From a checkpoint of a small transformer trained on Wikipedia.
Size: 16 layers, width 448, MLP 768 SwiGLU, vocabulary 32000, 52.5M parameters.
Each number is 500 + 25 x the weight over its row's rms, rounded and kept within 0 to 999. Layers, rows and columns count from 0. Numbers have three digits each. The size before them is the row's rms in percent of the matrix's.

# o: layer 11 attention output (transposed), 448x448, rms 0.236, rows 39-49,103-113,166-177,230-241,294-305,358-369,422-433, columns 320-383
# v: layer 11 attention value, 64x448, rms 0.167, rows 39-49, columns 320-383
o166 106:485527525520489477493453453521529455470476465483519509529480481524486479487526466484487541516527501487552491515520485517484471467487528478528490502492455486489503468480460539515495501535505468
o230 107:504520535500476488510482482512495502452480499464488522514462487529480541533471509502495496477436466448501512504497492520499525537485483427473534484462492527472507491524495504502522527535456533
o294 098:481536523522485460463541457530479504518492509491480498495536536509488477497520502492533524508514525543512494501475512439524507468475470533497476487520528514471524457505508516461481500492503466
o358 088:514460491468510439517505533499514500501511477527533477496475552449479549548489533504503537480503482478467500499496546505516505524497511525495543493488548503529513518510487492465491548504506548
o422 106:508538518518540489431485491475503486432455476535469484535512491519476464504498536505506524515467495516490479497507500497494499489521502480541520523467494484511483508502479514510516445514494480
v39 101:498516479499468536517553469529492481495495502498522510428459491476486513500503508543524496499512518486516492498490519527506498493475512507512482519512514450532480490519483508510508477543518471
o39 095:489457450496518529535535500480498477509458480485461467541542549493497495499487509478452469508493473519465483518500508531474524529463506499522501509514472470515495477534517479480519513549509484
o103 102:482512501491486466445468494502498493463440542486499505531536522483486484475486515486528524468510479457523527495499470509521473521491476501518516514452506476504493506421496470500510527509504477
o167 110:511514525491497428442479453503536507469435537486495481507525508468482500503487505472540502489497500499475497492513483495505479498514484503506518537470477457496519503472512477495506513485516476
o231 106:541514562490493531481500466536509521489516537514500539502464529523528480509530473504486495519491528479493486496510507510520516482471483487518496484487499463494486504538494475487505505500487523
o295 094:450492496496511434529491528497466476487481531486480509504544493452474543502457550546532508494488484476485505485494491472501533497558480501508513510474462507511525494479526501494524470506543468
o359 093:493485481461487567511493528458482475520501501458535528455489482510515502487484509441457510468455504507489466521497513542468508502458525509465490517486474550516462527502511526536472528482518528
o423 106:529523516543474478448494501464530519520473491477494457481493490536527473550520460484534452542515519488483483515514510500495486469494521519497540511471519484499490493501485477513518503489504465
v40 101:512530490518511506511527530510490502434575516515525465501488520521503516496521478450483529462509538471488492482492503512489495518515500472495497506498510523467550510510520488475522474467498486
o40 101:500502521503516513523517502522458524482457505507542451514556480482479528471505527549503471512549463498502467502488444476523494508500505518493484480500481515454491535490500493457531478524496530
o104 103:543508448549504554493466498463490471507506532483501521463484497452476462490514509493530525456519506525497539491471495516486498476531481490496504494490508476478495506505487542506488484501486448
o168 107:555484448486465520486465510495519481512531536504506552491482483473493462500486540491539499491493468535506526483488476515496477463508478467469532479510526491497492511510477553502481491514439454
o232 105:533504492489520508451518488482455540520529485459531517493471521513509525517476483483532451498449487521498503516478517464475517502485516498457500465472485488513515522479482460526529505502526494
o296 096:491507482517474579504479477485535445484470492509496520428458502487466485479520482486535543497502489497495511520518499526488491465497504501520473509475480466496477489548518511518507516495476467
o360 085:475569550481522452482497481511532474491499486478499444513501478502518517556474468506492529545517514503487519490499509511519514542496542420466524532519524526461513492493510448496456541509513531
o424 103:539472488510492494518482484531508504523517536520516492469480496477508509468541503513514509481491501505517500486488524505445508495430473462471516512508571494515509461491513496516510478487448474
v41 101:477539538524541493469476493504489505490510530475521512506457514527427481494508488509509484478455470493530523499498517492485464475530503474484510493488523479514517488473511493556479474456501516
o41 099:484521504451509483491504480529517500521468524516501491512479520495496505472499487541515458509507504491504477511510524478512497500520459474484482550489476488497486482516542486504518485500507511
o105 095:507489523512487491479527541472502502494503480495493481530553520486487498532494498443477469466520484520530488500506467480518515509487511496496521492528493511506465517524497515470526508503530487
o169 103:503511460507492501507498501511519527454506495512528520498518506478525497506519521475454520483508478546527508502506494528483533512470518520549475497522482499464463505495471527502502497495540466
o233 117:503524505473506493502481493552466489534483469522462457499497486506469495542499481510519484494474509503452467496547461511495496512503521496473485493479526527474572505508517499485487511511461484
o297 092:513512530537486471489531485444498534508541503488503503561501515478514508469469520473479511479473475486442464488500474490521480475461542517523482516522485529494521511466520532483481509466580509
o361 082:532480507518492521486493507539522483511485485501528491537513440512496490509533531519435551533527504521521523468477524514478461483550484536501489498448541492515510496511476465513491505471558538
o425 102:457498456515492518463491526480482528473487437525459529473503496475519517532526546483504523470538509499518496483494479507488500453466483491503478511489463501471475470532516495517515474515491501
v42 101:502525523486483495468524481494505500514518496511487486513532505501503492456542493461489505552511492483535478504534501529519510534485534510504487525476520466478469467504511486492427469520490500
o42 091:529499475518491493474512542516523557452495522478462500501476522487529512475517494479480486512518517453490517491526524460509487515523479497487514471469462459493516424461565492549536532510513496
o106 107:472507536510548551526485491498462505545475512524478544518467522511524545510486444555515488475494499532499514525505505523475516506529510530489499524487491515511517535499468484473501474479454529
o170 109:487523511482555533512487473510480501549517531488495496514519510516510503490471499531504513500462483526475501507492490526486523490516472502498478508494490516505539486502518487497495482500469536
o234 107:507531504512492500438485461506517506511535508469463517507462523529518530486502493487517494512471473517459515485480482507507528510483476493480518525478489465490501506499500499490534495465469450
o298 089:525502499526488478559458466507476475523471471497498483460490479490496515496511493552443454481482503506523498503492485530461497526503488493495558496534532547465514507473498485514474481513508544
o362 083:494477502461507464498503499472510497497503423480522481518518504490510486497512474480496538503538526527491510512510547507486508542476502497490487470516466488528482532542486508498524493492544510
o426 107:486473500479490506499499516503506470531476513474491498481484535543476451471496496503495487518504418455503510493468487524494503487460531505498503483501485466531504485518509504462491482490480546
v43 096:488512486526476504535532498489530516509469475525484552472452491527458485464511502473470526524541443496465489493477487484495483528498501492553468476518473488515522519471515517507520475538518512
o43 105:494505536489496506516537506520480495530509489486520522486481516513493485496510475501483453465507494499560515504531536510506488493572458442500480504529531507487492489515537525522537532524514468
o107 099:500473532513481523473510574479506502460470471494500452557519492493484506544511480496532520537490476483471513499475477480503521536503515487505561472530539499455466497492479530488518478540407527
o171 109:512425467503469523466517524506512496505484472483492474496477483506494515506518478506536510507503492437475482493480493466505477516472499511486540509481486492501481496507493495481502458556468507
o235 110:500509493539541484504512483554482478501498513537481507479496517477508491486502558538485494494503514516541472446500514521510473476478463521480452525513509475547542476510517500511495546503502506
o299 084:537507545504503444495538524506527493456493498507501461456536503486525480474490489469546484492518523447515462449465466496506477535489501458510508477518488502470535471483486480485487461493451495
o363 089:508519508454509527485463498516489506525501505474473537510516500509534516498504505483489494454514529493516523569551514496473494512465514514537527547497499519530500516519494509512509544481551503
o427 109:485482494534526459491533465519521555518491502524504520524505533526487504511486498492535543543480514522482483518510497490513494495497517551534499514452485537498480543471543499497514445526521528
v44 098:493524516535497537486491479468525479479512510532461480512512469471488466474492471489504508516432505532528509471508489470507516480453493499529514537546505527498474521479499483465547478457533484
o44 102:469539477515486530513500491474463472467497475471531559520499500477497483535480507523505493522478480506496536515484489513481499498492489510538510470474480474511482510514529497472500492540474508
o108 101:517493469482461535532486494521485533551464496481482435523523514507528529509501496464525501505531557472515477513462491536506456517479514516489525491518494474508496519481529481495496515533530501
o172 100:562517497488477530524521488484493487560493503447462476479489552474500530522506505502512504496511535463515496456494489531479509540483517512478501500537507503500512485451532456498491524528528501
o236 109:510565497490503439510490509483520530544510492483500536515454523484495527498517496507514471488542530521495496526500482536477505462497537481450506500498455522498527446520477478533493503492484496
o300 089:506492494492524527543503513492513479507454539495491466554477481513486528498528476534459548495534441486485500517475541521509519538509524465497519477528507476507505518473503461511495503561508505
o364 087:490486515557502500453487511500468503501524466520511557498500522473525533489533490507491498480516502516489506508524475460510460493536494478504492531478511490502503478561439538461511489468502504
o428 104:571524494474506511543519527484479474494508500482474477467510508537501528489480496476480476479451501526494477477484496508476530497539506505475490508533525557465462459493529480483519503478520459
v45 100:494444525538457513519529523541512478480522509458497512519505479458476492505485533534501530525484513448478476515504510491502524511499524515462507464574527473455494484491530485496518541528489513
o45 100:485462465536489466474526459484493499491531494496497494499526478445537507518483491555558508537520468562485530487495503511505497536483541505516515506508482506470529489479539471484516515508501498
o109 101:514466498497505549552474510529529502482484496499482498460492492549497487510513517524478512461506503498583464492531504506498507548492487499499471477466471477495507495497463527519483488516498518
o173 106:521478491459512544537496502490522518520491541516493527464520473537522466513532532490480534499477482487600489518536486506475466489460524485496519493435491501481501499509422513490488458511494522
o237 108:491508470539493462507465549460504474531522515484468498517507490529522497511518507499544475536531477528491535471443472494483535506522510500480526502546477548479487505463534527507480475487490476
o301 091:520478514484546549540497542505472478495488543502509503486508513512498539479501526516492503482503507517534430501513531478488496482492489483494548545447519485549521492487467502498525505490506545
o365 090:508524520452448516497461457510511510513506493520533496489471544572463516501466503458506499487472504483483517516517504499488508530528506508510490486488505471549461450500494518510514521499484501
o429 101:538486465491506540519496484484482578539495534486490521479509476494469443510481512501490517535521548456512518477510472500496473470496522507541488513497517501468494464524460524518503533547480470
v46 102:515466483467488469433454505489520497479494536497515502512465462470511515517508502496490448502469455477492489521480510486513517483489491495480461498520450544469499498538472495486501478462481476
o46 092:503499479502500479499516502477515486503494521497483485495512472526517473511478460477545500504538509473516503502429485476509489511535487530470472500514509517481470475493482431528470486493481495
o110 111:479520502532513491494480491521488477531487465456525458491488511491499479492502506554465507539512520527476498473495498517510524526520534488522512507488485490493543522522528551457472529487525510
o174 107:520515515506484474500497492527496436496496436499502494495467534494482519504518499563510457510503482525462504483513502517545478514515507470552489516515532509466508543559520547482489518488537539
o238 113:530518518508503505485516485542554466496509502499452507500486489531498502526514475525498509485529527524474473471512528484476526472482531485474527490458475517537503476494527523529550504514498524
o302 087:469575523522504534514464480480520525517503480493526482486493487477502506500488519502468508511488487482494478474500469527505501491498510489501499452502466492496504501490513524514503492512501510
o366 084:515520474532486493529543506476453480505466526466528517511521502493538476495497492485513526498489510514528457556538437487474480527489498459507488507486526449503501474428540487501517512491454440
o430 107:526503473475501456515474497504480471470524444472529542535468529480491567489483490493474457485481522502456508495503528510536490538486495484505500514506505517506536505522466529468491571519511552
v47 100:491479501485504488508542492477492459548468516462486546514492494475482473549509511510500487518520498498482497538495494471474482468522527492512507500468487465518506506484501548505511505509486469
o47 096:522526531508463503498529511503531488498524539493514529469487492539512439540517503440472525519488530478508498512494483493519525513491470509468479534492531475526532524520485530536491495500527506
o111 101:514509509513522488491522482482451509519490517485467506535494509488494497488494487528515507493478508514510483500464470490509509484483446493492456473480474575547507474485529523505510518516472492
o175 107:506495483517525480492513470475471521526522508538454497541485498488496496514505518537517493490502504512514492494473503519523513504533464483519523460466480561524493482506475511500491503540449482
o239 108:512492482497514507503431452552482510469486481461512468475512470484506528464529545476491477494516451506501506493492489459512487491541522504496544483532491485483500488522519460500468527500462493
o303 095:527498488559489515465537478473463521516501504499459482539502509477513510497475477535511483483486515503470475492507501460511515497469493510455498491493494524495488498477496493522486494504515515
o367 081:522533523430515483485473451460568516501534486533528532457514502480510503525452511508459535510483502496478479501520525557471489502463497522526510490532509512481467478473475472541491495486466481
o431 100:474460477517501474523475560534486506496506482511503512495524500505499502499533517482555519543527482499522480508498520578498474489522541505507516519487459549519525494496456493506490454517532508
v48 102:496533515493525502505508496480488507513540536501488508511502512546552510509518473465522454513529524501505522435506448417502535501499519472525513469454491541556467532565509507522512495491532521
o48 094:450506512485530494535524488453490518512520523497509490502469466491482517473493498482501446484476548535518511533488504489506491481492544477514500473471504451516478545494483462502548491540545419
o112 092:491497496506455518477509483509554483498482462488436538505479476506505475480488522484501501494526503528492505482520519452422464518511503455521442576515482514549516485531482556463478504520454532
o176 115:512484519516485526470535455534533499477494468495466532513490527495504477524506527481498504494492522485509496516543483477446473463537503486505484526508490516532498501533491554497481495483457529
o240 108:474515501501502547460478519533500465542469522491505490531514513518513496480491512484519478490507499448442489534549484497503513491488503556494470466500503506500515445528504523511461521510526534
o304 094:535491533530492534505469468525488537472470486503464512505457509474479490489511489564522491475488528551473523543557522532458537496552491479508462532507506474488516490471484514496512541454444491
o368 084:496493487498535498492486538472498486529489515469504486479520502498521425539502493522524494493527471474502457485463509495528496520514470480497521482543488484440517512504481483443494550522500463
o432 106:540468479489511484493551526467533469470507498541483540513527510468515504486520479491487516567488476463507490495516461494487517492497499525514510502493528482545481477512552486528508505453481513
v49 096:522465538499529488495503536477507529531509513541500450476494497521507485495506477516479491536513504499535504516522445468513485482539512503450529523448484514505468514469499516519520486512502486
o49 102:509494466471503530481483482525498523508490506517540461543491509513488500494503480479448533511518517521469497519465483482502481520501449531505432500497486478503555519477500513552467448478524540
o113 108:476524519505495525496461466481550496499517481520475552497492516531486463489491519520535501487476538518510426491522473542497499454528507489544519490522554478510454488499469533511493497457511497
o177 100:462507545512515505537471474522545546499490487484457523498536495487525472515507518545543512484479513496530465510545472524531513512504532438512493534529509472534453501528511516498499513474489507
o241 101:513517475512490432482514513469506477500554491504479509490463503464486531523504513458490477498494475515524500515507491495491490445521509513522522477496448504480527494478457475526466517501493492
o305 093:502489492548468508488460513516529473516507477493454536537497468491524488436477523538492507507494531521524503448499517475439483483501467497534490516509500535515499451469500544440510510486498486
o369 093:523517476527486495491531536495425492463472512509517472456482522514479525462526523490491470498494493513454499528522490489465550489503483498468490494518503471489512485544517523510531442517508494
o433 105:464525544502530475573506467500484523501435499492525483484493462490527519485479477469467469482498468480535510510493492476547482498472507491509478559506517516499481472503455513488515541519501462